Part of a small language model's weights.
Training: a variant of Adam for these matrices, 292M tokens, 8921 steps.
Each number is 200 + 40 x the weight over its row's rms, rounded and kept within 0 to 999. Layers, rows and columns count from 0. The size before them is the row's rms in percent of the matrix's.

# v: layer 6 attention value, 320x160, rms 0.0766, rows 60-63, columns 0-79
# o: layer 6 attention output (transposed), 320x160, rms 0.0784, rows 60-63, columns 0-79
# q: layer 6 attention query, 320x160, rms 0.109, rows 64-79, columns 0-79
# k: layer 6 attention key, 320x160, rms 0.0994, rows 64-79, columns 0-79
v60,109,210,242,146,248,226,270,221,218,219,212,248,234,169,208,208,184,260,115,176,99,170,117,210,161,261,233,141,115,203,173,208,150,202,230,173,179,222,261,237,178,282,259,175,203,162,226,223,159,210,267,242,172,146,186,216,229,149,238,205,186,160,217,194,236,192,173,181,190,140,169,204,177,222,209,238,184,226,165,188,306
o60,107,199,155,243,261,136,104,261,239,162,225,162,244,271,176,172,188,154,219,153,229,225,232,231,244,196,167,218,329,270,240,255,226,165,185,175,209,195,215,193,227,176,172,261,207,217,199,184,192,249,167,216,268,260,247,182,122,181,152,212,221,199,274,212,122,214,155,203,179,184,160,189,192,169,178,196,254,190,175,194,98
v61,115,204,188,217,250,230,173,226,198,198,242,192,153,206,174,170,253,224,209,204,183,214,195,184,197,225,201,175,194,154,127,188,270,224,195,124,213,218,190,171,199,157,228,191,170,161,214,183,191,243,341,201,165,161,186,240,218,312,213,184,176,189,237,186,228,216,206,217,216,173,219,165,199,165,209,219,185,178,210,144,295
o61,112,157,177,201,305,210,262,196,194,193,212,168,209,161,221,202,265,171,241,191,187,180,157,235,174,222,230,210,223,175,270,164,232,121,225,222,197,263,199,160,167,158,223,254,229,209,217,226,158,135,181,152,247,223,261,211,200,142,165,214,215,140,209,205,162,185,206,209,185,231,166,176,240,112,158,180,209,214,174,249,191
v62,101,196,220,326,256,181,163,240,221,209,217,193,233,281,249,187,201,148,184,225,194,258,237,176,170,225,171,233,201,179,200,170,167,208,264,130,189,148,228,195,196,166,180,207,158,201,213,182,205,166,197,133,202,229,237,278,132,174,163,223,103,152,193,245,226,137,190,134,177,229,192,178,161,219,144,262,167,210,268,208,259
o62,100,121,186,172,224,239,148,184,263,168,154,191,261,177,198,182,186,211,197,177,160,200,139,208,179,183,231,114,201,213,185,186,256,198,296,185,141,238,258,157,227,224,155,192,169,267,199,139,187,203,218,243,186,181,182,118,200,200,187,253,214,189,187,116,204,166,232,233,286,249,224,255,190,170,226,181,209,261,123,239,238
v63,099,189,250,172,291,213,212,203,184,220,253,245,200,220,209,224,180,270,196,199,181,125,203,233,171,195,188,165,305,193,191,183,162,163,267,89,179,149,195,198,152,222,257,177,209,312,240,157,188,197,156,196,195,242,246,230,225,212,187,234,230,280,236,165,240,191,192,160,204,220,195,189,253,193,171,159,223,148,149,176,197
o63,100,125,173,235,210,149,172,220,210,155,187,123,224,233,256,265,183,153,214,179,170,237,193,135,259,171,180,208,249,220,196,245,208,243,201,237,192,209,226,141,278,189,205,200,201,200,252,213,277,191,178,244,223,203,222,103,192,216,210,221,206,153,191,187,137,113,100,262,173,138,171,230,185,254,202,187,204,254,196,147,233
q64,086,184,204,118,228,200,230,170,204,154,195,196,146,187,186,234,223,157,261,162,211,183,286,235,183,212,165,231,237,247,234,198,216,314,219,214,266,193,182,229,197,163,274,277,171,259,237,216,197,194,145,262,163,230,283,246,154,190,155,188,216,152,187,163,229,220,143,236,216,224,242,270,198,199,228,260,225,159,103,222,198
k64,107,181,167,177,247,153,174,143,139,192,175,196,220,206,158,272,156,198,213,230,225,172,133,190,145,168,157,211,225,197,220,178,175,231,218,232,196,197,186,260,208,285,256,228,256,238,190,123,202,191,147,114,219,157,182,217,172,155,214,134,176,155,208,170,232,184,180,251,174,188,217,207,180,209,168,167,182,224,188,218,172
q65,076,169,254,180,186,198,243,190,226,230,200,203,267,186,147,163,218,182,209,166,180,200,211,179,194,148,179,234,265,147,201,245,222,201,243,145,148,219,205,238,218,240,225,231,160,206,192,251,153,171,158,196,198,169,187,89,305,218,259,147,146,170,217,128,233,207,219,244,224,229,204,243,195,223,196,174,153,268,225,138,220
k65,096,166,175,171,219,173,203,122,246,168,226,214,209,173,132,225,179,215,239,253,275,153,147,277,216,145,180,225,149,223,277,200,168,276,190,147,186,232,167,228,191,216,264,181,238,201,146,159,206,251,160,285,183,266,165,205,212,145,204,183,133,98,211,251,204,157,212,237,235,218,162,225,250,192,178,235,213,267,221,168,171
q66,087,200,176,147,163,186,202,177,153,246,256,188,267,184,130,214,229,191,213,169,152,163,238,174,262,164,186,191,152,222,184,97,189,211,252,217,181,238,206,231,199,191,171,195,139,135,179,185,181,247,154,253,214,244,99,177,129,191,153,241,250,240,150,210,215,155,236,247,211,206,228,218,243,164,248,260,229,213,210,233,234
k66,089,155,186,192,214,234,228,189,173,236,188,248,224,170,272,230,242,212,258,238,219,147,138,193,195,227,276,249,187,198,208,247,153,182,225,156,189,209,192,259,219,227,252,182,286,231,183,232,161,204,183,160,164,214,174,189,106,128,152,142,192,168,202,215,229,176,159,177,198,186,226,135,152,247,237,176,146,165,181,196,172
q67,090,173,201,196,130,247,211,272,178,122,190,202,225,154,183,223,237,213,253,190,248,205,223,202,137,251,199,206,134,245,195,221,243,181,133,199,159,242,152,170,197,206,208,181,164,216,165,123,192,198,164,243,227,244,181,218,188,209,201,170,266,198,225,213,211,258,180,203,202,138,104,186,256,184,276,217,239,232,318,202,269
k67,102,177,167,186,202,258,227,219,198,132,179,200,266,129,229,188,254,181,222,222,234,197,165,223,209,165,208,263,258,224,201,239,251,195,246,198,241,209,177,232,237,193,134,247,187,201,205,178,149,168,210,254,226,201,155,165,149,177,195,223,220,221,182,244,234,232,155,152,241,148,217,162,90,229,152,168,183,171,156,168,263
q68,101,165,200,187,117,249,249,222,161,145,190,157,207,183,228,255,186,222,234,223,223,236,128,185,135,231,273,197,176,243,202,224,220,183,160,158,218,255,157,193,200,148,173,162,181,152,256,191,217,144,270,218,215,224,240,207,188,222,208,210,244,147,203,279,235,131,185,169,200,105,194,141,255,221,244,152,176,233,267,257,171
k68,101,285,194,256,176,159,229,200,205,175,204,160,164,198,153,171,185,170,227,177,230,195,175,228,190,232,156,209,200,198,189,142,269,206,195,218,179,121,206,197,178,218,167,124,133,226,228,240,202,175,256,223,186,138,228,268,246,262,194,214,189,212,211,237,194,187,196,191,267,117,167,233,210,181,123,211,199,195,190,210,242
q69,096,236,192,193,347,190,239,219,161,227,240,236,271,197,218,194,213,218,251,191,180,133,212,179,228,224,220,194,147,220,210,139,218,169,210,185,247,191,190,309,191,183,246,161,188,176,132,181,249,208,173,197,185,175,230,280,157,177,185,161,190,233,186,210,166,196,202,169,148,155,220,139,189,219,228,236,191,199,122,111,201
k69,104,151,320,203,124,180,189,234,146,216,184,171,132,168,192,265,196,226,259,219,261,189,195,258,234,195,203,213,163,166,197,236,170,177,274,199,231,169,215,236,191,219,252,233,248,145,169,282,228,191,164,166,193,252,148,193,139,147,144,235,136,222,167,170,213,247,175,125,205,200,232,166,254,284,231,194,186,218,182,222,226
q70,115,92,196,154,173,214,170,158,268,287,193,189,223,272,232,247,225,197,264,262,168,227,176,238,210,216,229,107,254,194,196,232,201,215,219,171,110,232,171,245,212,237,158,175,201,119,234,174,166,200,174,215,213,218,184,117,211,173,189,181,197,200,198,151,187,185,199,241,244,213,107,275,206,208,220,224,165,185,284,190,193
k70,099,202,238,206,232,225,191,162,237,250,205,181,259,165,174,184,212,149,107,184,125,192,202,189,151,193,122,196,184,209,211,202,221,162,179,228,175,224,305,188,197,161,235,173,168,234,171,224,181,284,223,227,206,228,241,292,184,258,249,264,177,155,181,273,209,165,218,220,277,197,210,153,185,268,235,175,218,207,248,178,195
q71,097,185,200,268,294,186,196,210,264,187,232,171,236,202,201,202,167,214,180,261,145,211,185,186,169,214,160,196,239,226,207,178,180,156,166,223,290,185,121,209,154,236,202,156,181,168,162,193,229,198,218,189,192,210,160,204,274,230,250,174,167,208,193,202,182,163,205,190,205,198,134,265,260,204,181,163,204,241,183,176,246
k71,111,173,243,171,195,198,120,143,185,253,258,150,214,180,250,283,203,276,268,222,189,237,218,235,186,152,225,155,177,232,251,168,179,243,236,158,252,212,152,184,145,194,198,251,195,222,261,209,175,216,166,166,143,255,207,183,200,253,157,201,118,242,225,242,228,214,268,217,149,277,189,202,251,239,254,251,266,226,166,205,165
q72,090,215,138,213,259,220,218,206,217,222,185,157,120,222,166,220,155,225,183,204,265,298,168,227,229,135,235,309,213,247,255,193,253,176,222,207,254,229,187,189,150,185,141,206,203,235,153,157,142,133,232,171,275,212,235,184,246,202,239,150,217,199,234,300,242,202,188,132,144,201,206,213,249,138,221,173,131,241,90,227,187
k72,103,155,204,200,201,137,167,209,101,246,143,195,189,249,168,193,205,162,211,215,262,197,207,184,249,142,190,219,241,281,280,203,250,258,233,248,199,170,238,215,211,137,184,249,201,232,206,207,166,156,217,135,135,277,139,160,162,197,200,158,217,190,161,195,253,227,153,236,194,199,235,174,256,152,153,182,193,217,162,246,241
q73,157,138,244,159,212,235,220,207,234,339,223,192,272,197,197,263,198,207,211,202,113,203,148,183,251,213,243,129,261,158,203,124,153,249,293,166,145,197,203,188,218,228,153,177,223,191,242,170,208,226,150,156,161,181,242,184,206,194,199,205,133,199,235,178,231,183,206,231,178,239,164,231,186,317,169,216,161,152,223,208,226
k73,093,141,164,134,179,163,175,224,161,256,182,263,179,210,210,226,196,188,157,211,202,140,163,174,196,190,229,209,267,278,247,151,193,220,172,203,167,215,253,214,250,171,178,240,242,199,224,231,144,188,251,103,218,242,150,179,181,196,209,139,237,144,220,172,229,217,166,215,197,220,210,160,301,189,272,117,173,147,187,202,230
q74,096,170,189,251,197,254,204,257,154,172,217,199,162,196,200,222,267,169,184,216,221,226,200,160,259,184,223,223,147,152,296,216,182,255,202,222,174,298,230,140,266,183,168,186,175,234,217,215,189,164,213,214,165,153,283,171,166,222,215,167,180,221,244,278,225,233,234,162,206,199,271,187,118,246,171,202,168,197,185,287,206
k74,104,223,136,190,202,125,178,247,196,179,196,211,191,170,173,229,186,206,144,178,229,195,171,253,260,199,167,187,163,176,265,142,206,253,126,214,230,156,178,135,173,214,155,185,214,190,176,288,198,136,156,232,248,76,262,212,227,212,239,201,202,131,231,212,240,150,194,184,224,229,237,271,195,161,222,243,110,136,189,213,263
q75,095,202,169,203,184,274,218,204,249,236,256,241,201,165,173,190,135,180,202,205,218,273,229,121,315,198,166,293,200,231,184,239,194,122,133,156,143,253,216,178,210,191,142,212,162,259,177,202,174,177,214,182,219,226,200,195,206,168,265,208,211,234,240,199,206,260,212,206,147,233,222,189,230,180,175,217,197,233,147,176,147
k75,106,277,182,243,241,190,219,181,183,231,139,178,165,159,155,161,236,191,229,132,226,246,229,194,216,144,213,192,220,263,215,172,225,234,160,246,198,216,187,174,198,128,145,181,104,133,189,246,212,149,203,207,202,185,241,171,186,268,193,148,254,175,215,192,222,213,259,176,172,148,207,219,188,216,144,263,270,251,175,214,262
q76,097,127,248,193,252,228,197,201,273,284,169,204,250,213,195,219,160,199,244,171,107,160,207,226,189,199,230,227,254,197,232,100,192,195,235,199,159,145,156,197,193,206,207,187,233,198,166,168,182,196,123,175,162,253,176,196,252,219,208,140,129,233,165,202,242,185,213,183,138,269,192,261,188,200,188,184,257,207,219,170,264
k76,104,165,282,176,204,169,236,188,189,256,231,234,221,205,197,221,191,277,238,257,145,196,283,148,161,193,258,209,208,218,282,161,180,166,141,190,175,165,240,190,225,166,198,264,193,163,211,223,170,231,303,144,199,232,192,148,168,179,155,181,142,157,195,164,224,244,209,214,154,256,230,159,324,218,270,253,219,171,204,209,148
q77,105,214,185,204,218,187,200,141,302,177,171,204,124,203,165,161,173,216,209,188,201,225,167,169,243,148,172,276,209,205,164,202,264,81,139,159,232,152,206,163,193,237,225,206,194,238,169,164,148,170,164,211,285,217,197,224,251,199,184,228,274,210,183,211,233,257,206,132,226,198,162,195,247,105,153,193,229,280,262,161,144
k77,098,214,234,224,217,234,253,167,173,199,189,217,194,234,254,121,237,178,214,219,200,237,270,199,224,146,250,209,197,237,243,190,263,244,169,212,213,264,182,196,213,139,197,205,191,189,262,189,229,221,292,258,210,240,213,140,171,227,184,161,166,154,223,254,231,210,218,157,220,220,162,213,200,221,150,318,267,174,187,161,139
q78,106,291,204,182,191,200,182,203,183,153,149,193,185,173,203,149,197,235,252,152,245,204,228,179,181,224,163,263,122,208,139,251,224,174,212,223,213,181,255,160,170,143,252,204,231,263,213,257,237,203,213,194,199,220,188,322,196,215,182,261,237,211,147,197,191,218,175,226,186,192,210,144,196,132,208,149,232,160,195,153,211
k78,089,192,144,194,226,170,219,232,225,115,167,227,192,198,252,160,187,230,280,212,201,236,219,186,189,211,262,204,231,177,135,259,152,238,201,173,235,166,132,161,214,242,197,188,237,114,190,136,150,160,238,183,203,198,209,151,181,143,183,169,234,207,197,147,124,260,232,179,153,159,150,172,164,163,185,266,241,245,221,182,128
q79,092,186,214,144,229,179,216,127,191,212,168,174,117,164,183,215,239,202,221,166,255,219,173,217,166,191,274,278,221,161,173,189,279,210,232,213,221,240,193,155,185,226,167,241,229,168,234,152,130,205,195,178,254,140,241,120,250,196,159,179,234,223,266,220,239,225,208,125,231,175,209,218,217,183,174,221,112,247,161,218,221
k79,097,186,207,165,215,195,234,138,121,229,126,224,251,244,190,161,271,167,187,196,187,157,186,123,249,250,245,224,246,248,202,226,283,243,214,234,215,177,245,219,241,161,153,233,185,192,195,178,188,204,221,177,267,174,199,156,231,222,272,199,182,238,182,247,180,195,185,249,250,202,189,232,225,183,199,182,245,166,157,206,190